config = dict(
    d_model=640,
    n_kv_head=5,
    vocab_size=17192,
    attn_scale=0.131,
    bias='none',
    init_std_down=0.00176,
    beta2=0.99,
    lr_head=0.0101,
    decay_shape='exp',
    doc_mask=True,
)
Each number is 128 + 32 x the weight over its row's rms, rounded and kept within 0 to 255. Layers, rows and columns count from 0. Numbers have three digits each. The size before them is the row's rms in percent of the matrix's.

# k: layer 3 attention key, 640x640, rms 0.0383, rows 346-383, columns 240-319
# q: layer 3 attention query, 640x640, rms 0.0384, rows 347-383, columns 240-319
# v: layer 3 attention value, 640x640, rms 0.0378, rows 256, columns 240-319
k346 094:176049084135134105103149162116085124083135099161124097131103135097123172067123160097166153148128109152144089144162141106119132188163148166169134095101149100097130156142112143130121079172093150112062173157209134102087136107134144165143186150
q347 101:114168150139120149175067130164148089209125108155146064102133098092149140169152071150180126148141210126145100092140153120153171143102138089146125113132099153154107141087119137095150139141123167125193052153160115156172180219181191109135179199
k347 097:100126151113123143147101124119151077126103124089173089088115082131149129135083096136108150132149160197101134107153109139073125111171100135121109123110138140158112120153106146077112141154113104116105119090132131164179104147092184117112163099
q348 095:091107132138055116136126147108153131120181083125116061120109179135108147084082045135167098148133130127136167085111159117118142165132118140172116100136118126115152108170108110092147099131150170103194125138123101144175130171155131114137176115
k348 086:117101123111156118160149151100173153091078086099115121207128065128101197077115139144101167136176110153100125145150146128165143142184105130143141061114096099147146158153058157144173135174063117156135120102120122161161097151117119157079178115
q349 098:145125109176105125092139160192115100091139141144107147170122169102131124106158163111141141165102161133128165142159162128082101121120126130126182145138154117148130089143121143109083151103092233129075129096131172127181166119117097160133131169
k349 110:201127136085149157042148140180123146088137113090122151082182152126136070148137185085108129205086144139148166143210140142155140155082159115167149147137112111138113089126187104151114188159096136150124141128197123059109152062120107145122092219
q350 093:074141156124145106062090094080129152098116112091079134191135118155152156146075124122086119114115161180134107167089101121152136177137124161121158108115116106139021145119113119155218152103136168122099130123168151177111158175138129065093118112
k350 098:092126082095119142102124132110070156171150132178085153182087108128115182178129090165147124081159195144113159185126049170154083130142084137152132037130143115166086163112111157123152133159165104096089098125099124242178089160146129131151141157
q351 101:065111161114155147091113159122179159148139181146170163104119090151106112132101128163109113115121114158134073134120123130107129185119175119112077164161117101156156188140141152100146191148100100128114111150049113159103148130125072114175163106
k351 098:143110120104156150102131083103157118097086180170132100123106148099159133142144040183108144116090066188105176138146099096148093146153093123146138106109171073156123145125152129128129107105102102180091132087142137144092102163083174139139151079
q352 101:148078134147151141148088136129161102115076162072162117079111068116101168103085077136094184156167113142084129122146096131148115119147135085146131121121122172132098104118127168126122134116081110102133163136076125130152099157195135180124183105
k352 096:144093116135124160152112127068107105202114155151148105091100071148192172119147100134097130137173133126089086098187124128080080154160086148111110139166210136139151137157142133124120026120105108126092157126147154152165146138114139177117154116
q353 091:137129136178064092116151141138108074126086133195186200106118087072138139106133158120119191086104128104112109128079179129128225154090118114146171102077114127122171068086136078089132140110144183087142050115145139112142129095080092166121159149
k353 103:136105149113176172130116146148172106115089131146049163100139125132120124118166121083090098161132170075109121150152135120098111127078080126153152181114138085132114182131154071105117144124078156063101094170149168110143211075174129150189076172
q354 095:124157126150152138139117144174144106118154149106137079157156134070222141144126161108107105182108147088145159067161175082138146181089125139153139179122137109146104169112159103135096126092076170110108175049125080104133162106102114118147158172
k354 071:165158118098096144125075104144075192154152109139115190150224135158103126080167138150083146153185118126113135127149134161165131155074159118100177067115112107171095130202151069117110124144100162091115146062102167145075156053123111131127112125
q355 094:113117204157184164171126148110176106177147131102131147099122159111147128077122091131120106143129147124121142036115129139113142206107124165120117110118098158128097134135104128141113184121188123151174040146107143097086158150172059141124103154
k355 095:186105142158175099098107179082161158116170073090156131073088118135103142109125125049125095181076092110141128119202173110108097110136099121140129092119179169122118125130209086101121068115048080107127124119083108073106205112091187167090132097
q356 093:116150177072133131125165103105127150120106110049090071164133140118119149139108193119096095107117145098162160105142095112099151115120139127086107105099168116177070095137086159079116108087147168175094155129087161127123141151190129092126091124
k356 101:168126100141140121128136137146088167105112165134156110149106109103076161148076102164064159115136157154079145126072103170161111116159123166189109092094096130168098116133096167104103142144133165137100154124147127188172095172155120122131125144
q357 101:118074095179120129080115134096128119115118136140208112135120132184114176105008081128096119124150137122136122146129119146121114121114081167178156124096092094148087202178091089121177132169112132182085191131140126134103125127136103096125195058
k357 095:112080143090086046127095149132124122112137139123135110163124134173122151091130136147099159108156073137139089144110111132131089134194072172109109106083102157167112179108137073156167089138069142114148139108163128192086122163120142177163139091
q358 095:197155141114128113151152103086149088104082162066174128086085098158145157169135082142075175110120130131127129150125129134141096091124145119159143085104136177158078132138122156124117140149141157111085151143163125155123097185151153141096145107
k358 110:125082120086092105160129139106127125133155142124162132175076091066145129222100178145085102117167160155087100110106087166103117096209119112106146083116129134142139120134132136118161165187182182177147135132136125185218127237114113120132151107
q359 093:117143154106143118167168074119109229135146123108129144092168158178095122076141149114115187132176116134119098174097124112101143137138170162159119106104136147134085136131111067106152120153168061106165083137187088137157132184203131040100086091
k359 083:101116181191110139170154130135142160109156094146078109179165041116101192097115181150137132095113130150109137151123120081124145103165095125125093141152135188108112161091130212155152143085161110150199126186108081119185103140165159132080135099
q360 091:141104119065071097117125114204103048145142075137105111150143093136092158165122106134200105099134150062158104112047128164135176123102098111177104107094142087147099081113124141128118124158112165143130107121142124158150153191124171078139153161
k360 102:094090094118141162157111112124066094146098125113098141148107103116134174164074147157078069116182122134064166118136114121066161135172104100107131100121115139154095165120092181098109142163134114134115098146114170203157118187064129099112159137
q361 097:082096120164100168159144114078126071110100164143156062132119126097098133127110125135122112213155122120147111128111110096104116123099107130153134147228100084118132151197126115139143111133126167150082187165143206122109128098114160140149100079
k361 092:125155130138091127150101137136154140152143136108145124133176091125104130091107102137204156119150077120113097133106118217128130147126140194137131111097124123153143224127175104115124164118100135117139093099152097164130133113146131164135118096
q362 096:073190103143145108135082114133125079146150101131153083119164164096144088111190150115140109140132182089155131124104132150145084154082067167151118198174148079131148149179089132104070135116115105167129092158176088106143158127088192149149129115
k362 096:079144146098083100139030136103134080094153153127169129126164185108136049083099093148157165190124107200104090123132108152133158131117159175143085160116101109133108164134135109054080127128126132110151140040143094128121139092150135158148122108
q363 092:087152134155191133116162062060151136109075102135129113194153124087167179104144109138087132138140133187127139127109134129196103130159219137073121141057151147135078119109135117178207135110136165154038127122125129118116130160098136100092175175
k363 094:115125117157042152103145108090148161138108111129149138136102111160128100146106044165108120140155121108149097099085146122197097047195161130164070104118121110112123097133110129088208118145156155135139078099105115123136104137129151154164168104
q364 095:107108171109127145126119131125148128062107150125155111046115083148068126125118152117155170148133113108169115134112102158119110143102138138112060131120075118169100135140127132173086099160171115089120131144118140132154200142154141074151147071
k364 102:128076092112161135131137132099167131106113162114115096136119102122085223174119140157080111046142126180133182150090106118079145121205096128102168120113095107153118153171099166123166102161159108153129150198146132214217131165149161130058104084
q365 098:110130088131173102143164147192131138091154119108149195121155115193105165048167110122104147091180057056132065165157132157135163155084175149151102152119124090139110142167141128140059106150135085112094124112116155106084114159042120115176093092
k365 096:117130120121141118179122100128184093132175123125107139101129143148087143064114118158120129096158061128131140120099138128099162178074123168037165114121095056170147126098106143116151121129175125174168082103144200182119151114044123131156085087
q366 098:110132094137141173152092151107087141146079145095141152134125103178097123151127192131175197127119172167177097123188141140131145128093066134141183086159163080128197148128143139143159146176158159103126088137125156159107112116175156116154138061
k366 099:120084116111178135142142075121120153104127173124122120097082111173165146138119120156158099183116118147118143130082108091141127125144088118104181173168141164135126157141093138130100155095092172075081151116077137132155149155137137133096129091
q367 086:190150128156126132118088157207190075102133134164178058154203159079093081063153190129108127158116089117089128138147124135096153125110094077120133135151110113113094135133095112143068116067153135173141128102111160096113155100119102166113180129
k367 109:155131069141128103100100177180167141123151160093162103066207171107091073102137164124075221176108160127161074137147184118108132095037140124133143151110131132113142152114183066179160162081096100113113114109108067057138148063155116129167115132
q368 150:154138148145141136128122134168173091110122135143171152140192163095209119139126209060147155200051130138156134077134175106115158129086125100141161176102157158116138156111139071126120129101106188127112122070109081061103148078129126101158152164
k368 080:119096133106089146068080109151092203145141128112087211125182133185077096126179213113088120150158152142119140116163170160108122097097173108070144085123103132211124126156145033111147141134142151111092152093157108154080119065058101131121101109
q369 091:042179181102147132189155120129133126178148083184104118177130126141152144177146155156184107095094201111179125075066154142125178146099145082097171121140152158089194123057100116133149143154125114144177094100108065130184177149131181108146118156
k369 087:121143158149156151103082110135097135079061095103141160160139122182152141145137162082154086104165142120138103087135135157157122136167174118193133107133148148125137102124130147141062099128120058105145107134169142082033156144212100090124128107
q370 106:105122108119123171136155115093120080171159111114098084161133132152164151159134144152127095098143110151136091066105143159168090145085121127112123161145128088179110133067118144143136150163181106178092110178138125118060122181093139109147140126
k370 100:148159136184141108133146139089170121171121120151140121107087117174106122110169216081133142132118045096098111084114128098143138103120135130053100124181166151095091081103156068105132074134093111115188135116100091124103052100089169121192121068
q371 088:084109119123070120119168155135109152137136076080065086130078158144121117043093134129128123138107114114105206053120149150126127147129112163183175128212163125162145076130078149046111106134130165149128130138136125113147077123161140145123095139
k371 090:104175104216167162120146126151090149163093146135126163177141118090144132089136140153159129090162068130094129133152155134142127149124124119195125183150141102162120181161158172060164136079138146126156115151193118180156080117071092133110169144
q372 094:127121129138188113202092112129121113090178051097108144123145112207091113072117140111108157055138099113105099125143118178092156116066082181155114098083200129156100146113087138168085108200137152149123121145146172102157174121085106131157176138
k372 089:172099156154176089134100134084119141132178055139066158123108116183120140084115118095184102122089122118101072103158141221126113106124115127045171102139135118149097123140184119118174085147142136121140108162109137125138151081127136156096148134
q373 099:158119129105099171113150090106083149132073205164138125129104084127131136148096080134130112138084106162104122129198088113101121089096161119110098065098185172135121129122131146184146129151160091129124112136163134116131106112186112132138138071
k373 091:141130174114101066154159148165146144103062119119129106136118144119160129198110112145230164156108197148140117123127170163083147144166182095157167118070104199120124096142160085158122104184106100140163107108121081105175139181155120083133126099
q374 095:136100157172126184138178126122128086145092126097146078121125145095145104143134168125138090237058059141150158085166119158098114124130188127098100150191129136129080127099120158180107133136157113136109168142130146121109147124107137173115118166
k374 105:157115147107130131119136142097149166131106167088229075097148101115082138160164107067147130154133125094119108092132168103132153111197175137090157146167158167106150079084138103148114177188157111180149122106131098062185102121123137076102115122
q375 098:114125162113066116119083091092085142122109119112092066118116060093100131176151160144187109139141202140167109158113115173155114149079125164170113171163072062145127149071154142139180173140116108132162174175162089189110151153103216099149117078
k375 125:082107137092141150168120104093099118163124192124132135195091078123095148175163082188117066080165145181119175102067072177143159109127102168098128134160125129174171136161073202158128148170152142145116161147119145219118091156111169087140132058
q376 095:102172129109150059170112110157147133105106063144147177124094099148146154101114102123130132079210158148135094200076136155137148150156077134109119153083126104149129114148107152110154103128131087174150082094108126137166098139132101112165138086
k376 097:145135073147095096161128143128172108130092083178116153122075133150162134138079055157085121079136102148142144122095114109079118115082086144123084124118128108109139181129137126188137099139095128118093102142181100143102124180118128113151118124
q377 096:145153189062075112126177151147154089134095117155098063161131187085144165125098101112157098175087149138070147133073161102180143125166139111145121081110166188121136115084118104115155039139135161099138143133072124140174138178137128140095125147
k377 089:110132121161101150093110179157068138142060150142185120195102096113128171156121130138112137068175178114117169151147141133147134075109133059199104113063121166138165100136055154165136111160132125120094116147133080147128111150105159079099120148
q378 096:137156171074152126165085164110150150075111144141107099149128131172113105149118157147124120066121131122123167152082142125103150129126096123121108126132125114147119076117150124137101097132110150140165102120159137146190166106179152141146146120
k378 092:109128093138170144125152089087097082078107142110113128132109147089180156096093114139152147105175170195131144140068077124115153115153129093190106109116112141109097104154111178150098110093096123141078144154120100173058093165144136140071148146
q379 103:156105150076144199170118115185144173131094156146136105078130061078131134155101132133174096190117092095143122084174097150133106141158124122092089136094138148166129207124143172166157160144142098124156190106116116133093116150121151105147167147
k379 105:113122120152194138151162088113091120136100202138158095135154152127132146149141061174133131064082102098105157145115118101143096119149135123140135129084129139102131125148170144095121101102158119130122147123087156129169128196110104088065176104
q380 104:156090156162147143132144121128150114164053140109136107109097114137124201152145096139104113159126106100160115080143106152132088082151133100148099156157074064170089132139112162150102107150141052082138183123060143168138106164063141168116156130
k380 106:057121112116131119164131147135164132075106152137185120118092101137118163124126097157121116127117095107108115080119089114129116089191151125081109103114105152149141113174143144116141094160164109135127142057154122191146128171152113114125131092
q381 096:104101168129080176119111130046154151144163135147163090129124118107177202160077115177162115141137090143094132115127115047138098156142156148100073141168093151135137165054103119149171123142149158150116087142098100149145102164102151041124178108
k381 097:140111147145064138148128114108147162140103083171141083142101100162154203134173123152135126080139095141090148118131111148143142143123096191153148101045135142141168162096091096091142120158092051104169121126127112170144076123152105177169173129
q382 103:116098144146114096169129101123124157144154067158140135071147120116133104104129104169147126153172187068140102142101145198137147163137099099137130118112122131122119137176185106106116126156151080173189089172146124140193191193147112103151163164
k382 099:149165116144140078175099089126148160077095125072147147149138146125136097126100112156056116134091140145160161087095140162102122124153150161115116073096089107185087139144138125132161174098131138133164099115143115141101141181111075070135183114
q383 096:081125164148081144100081131075167137125126166144154154099157081089124130164149153133143126180163162128134090144107128123169127191111117137155105180135046088099183181170145131190137168145113098123124102179125121133126150084098103133105128095
k383 097:109124159110114133151083096086148124088099137154128104149140123155105122159186079126129108193062120153106156124170080134133113159110092210131146149100120127135145162082115121176091156133133111141143159140227109104139151119085095154167084087
v256 097:150091135084143124186125147154102144134185118135119152118119125105129122081108155155082147130123119162150152112141146123151071116136098140136104110159108151125106155077146136081195164102103143133202106212116117128116108146176163090106113151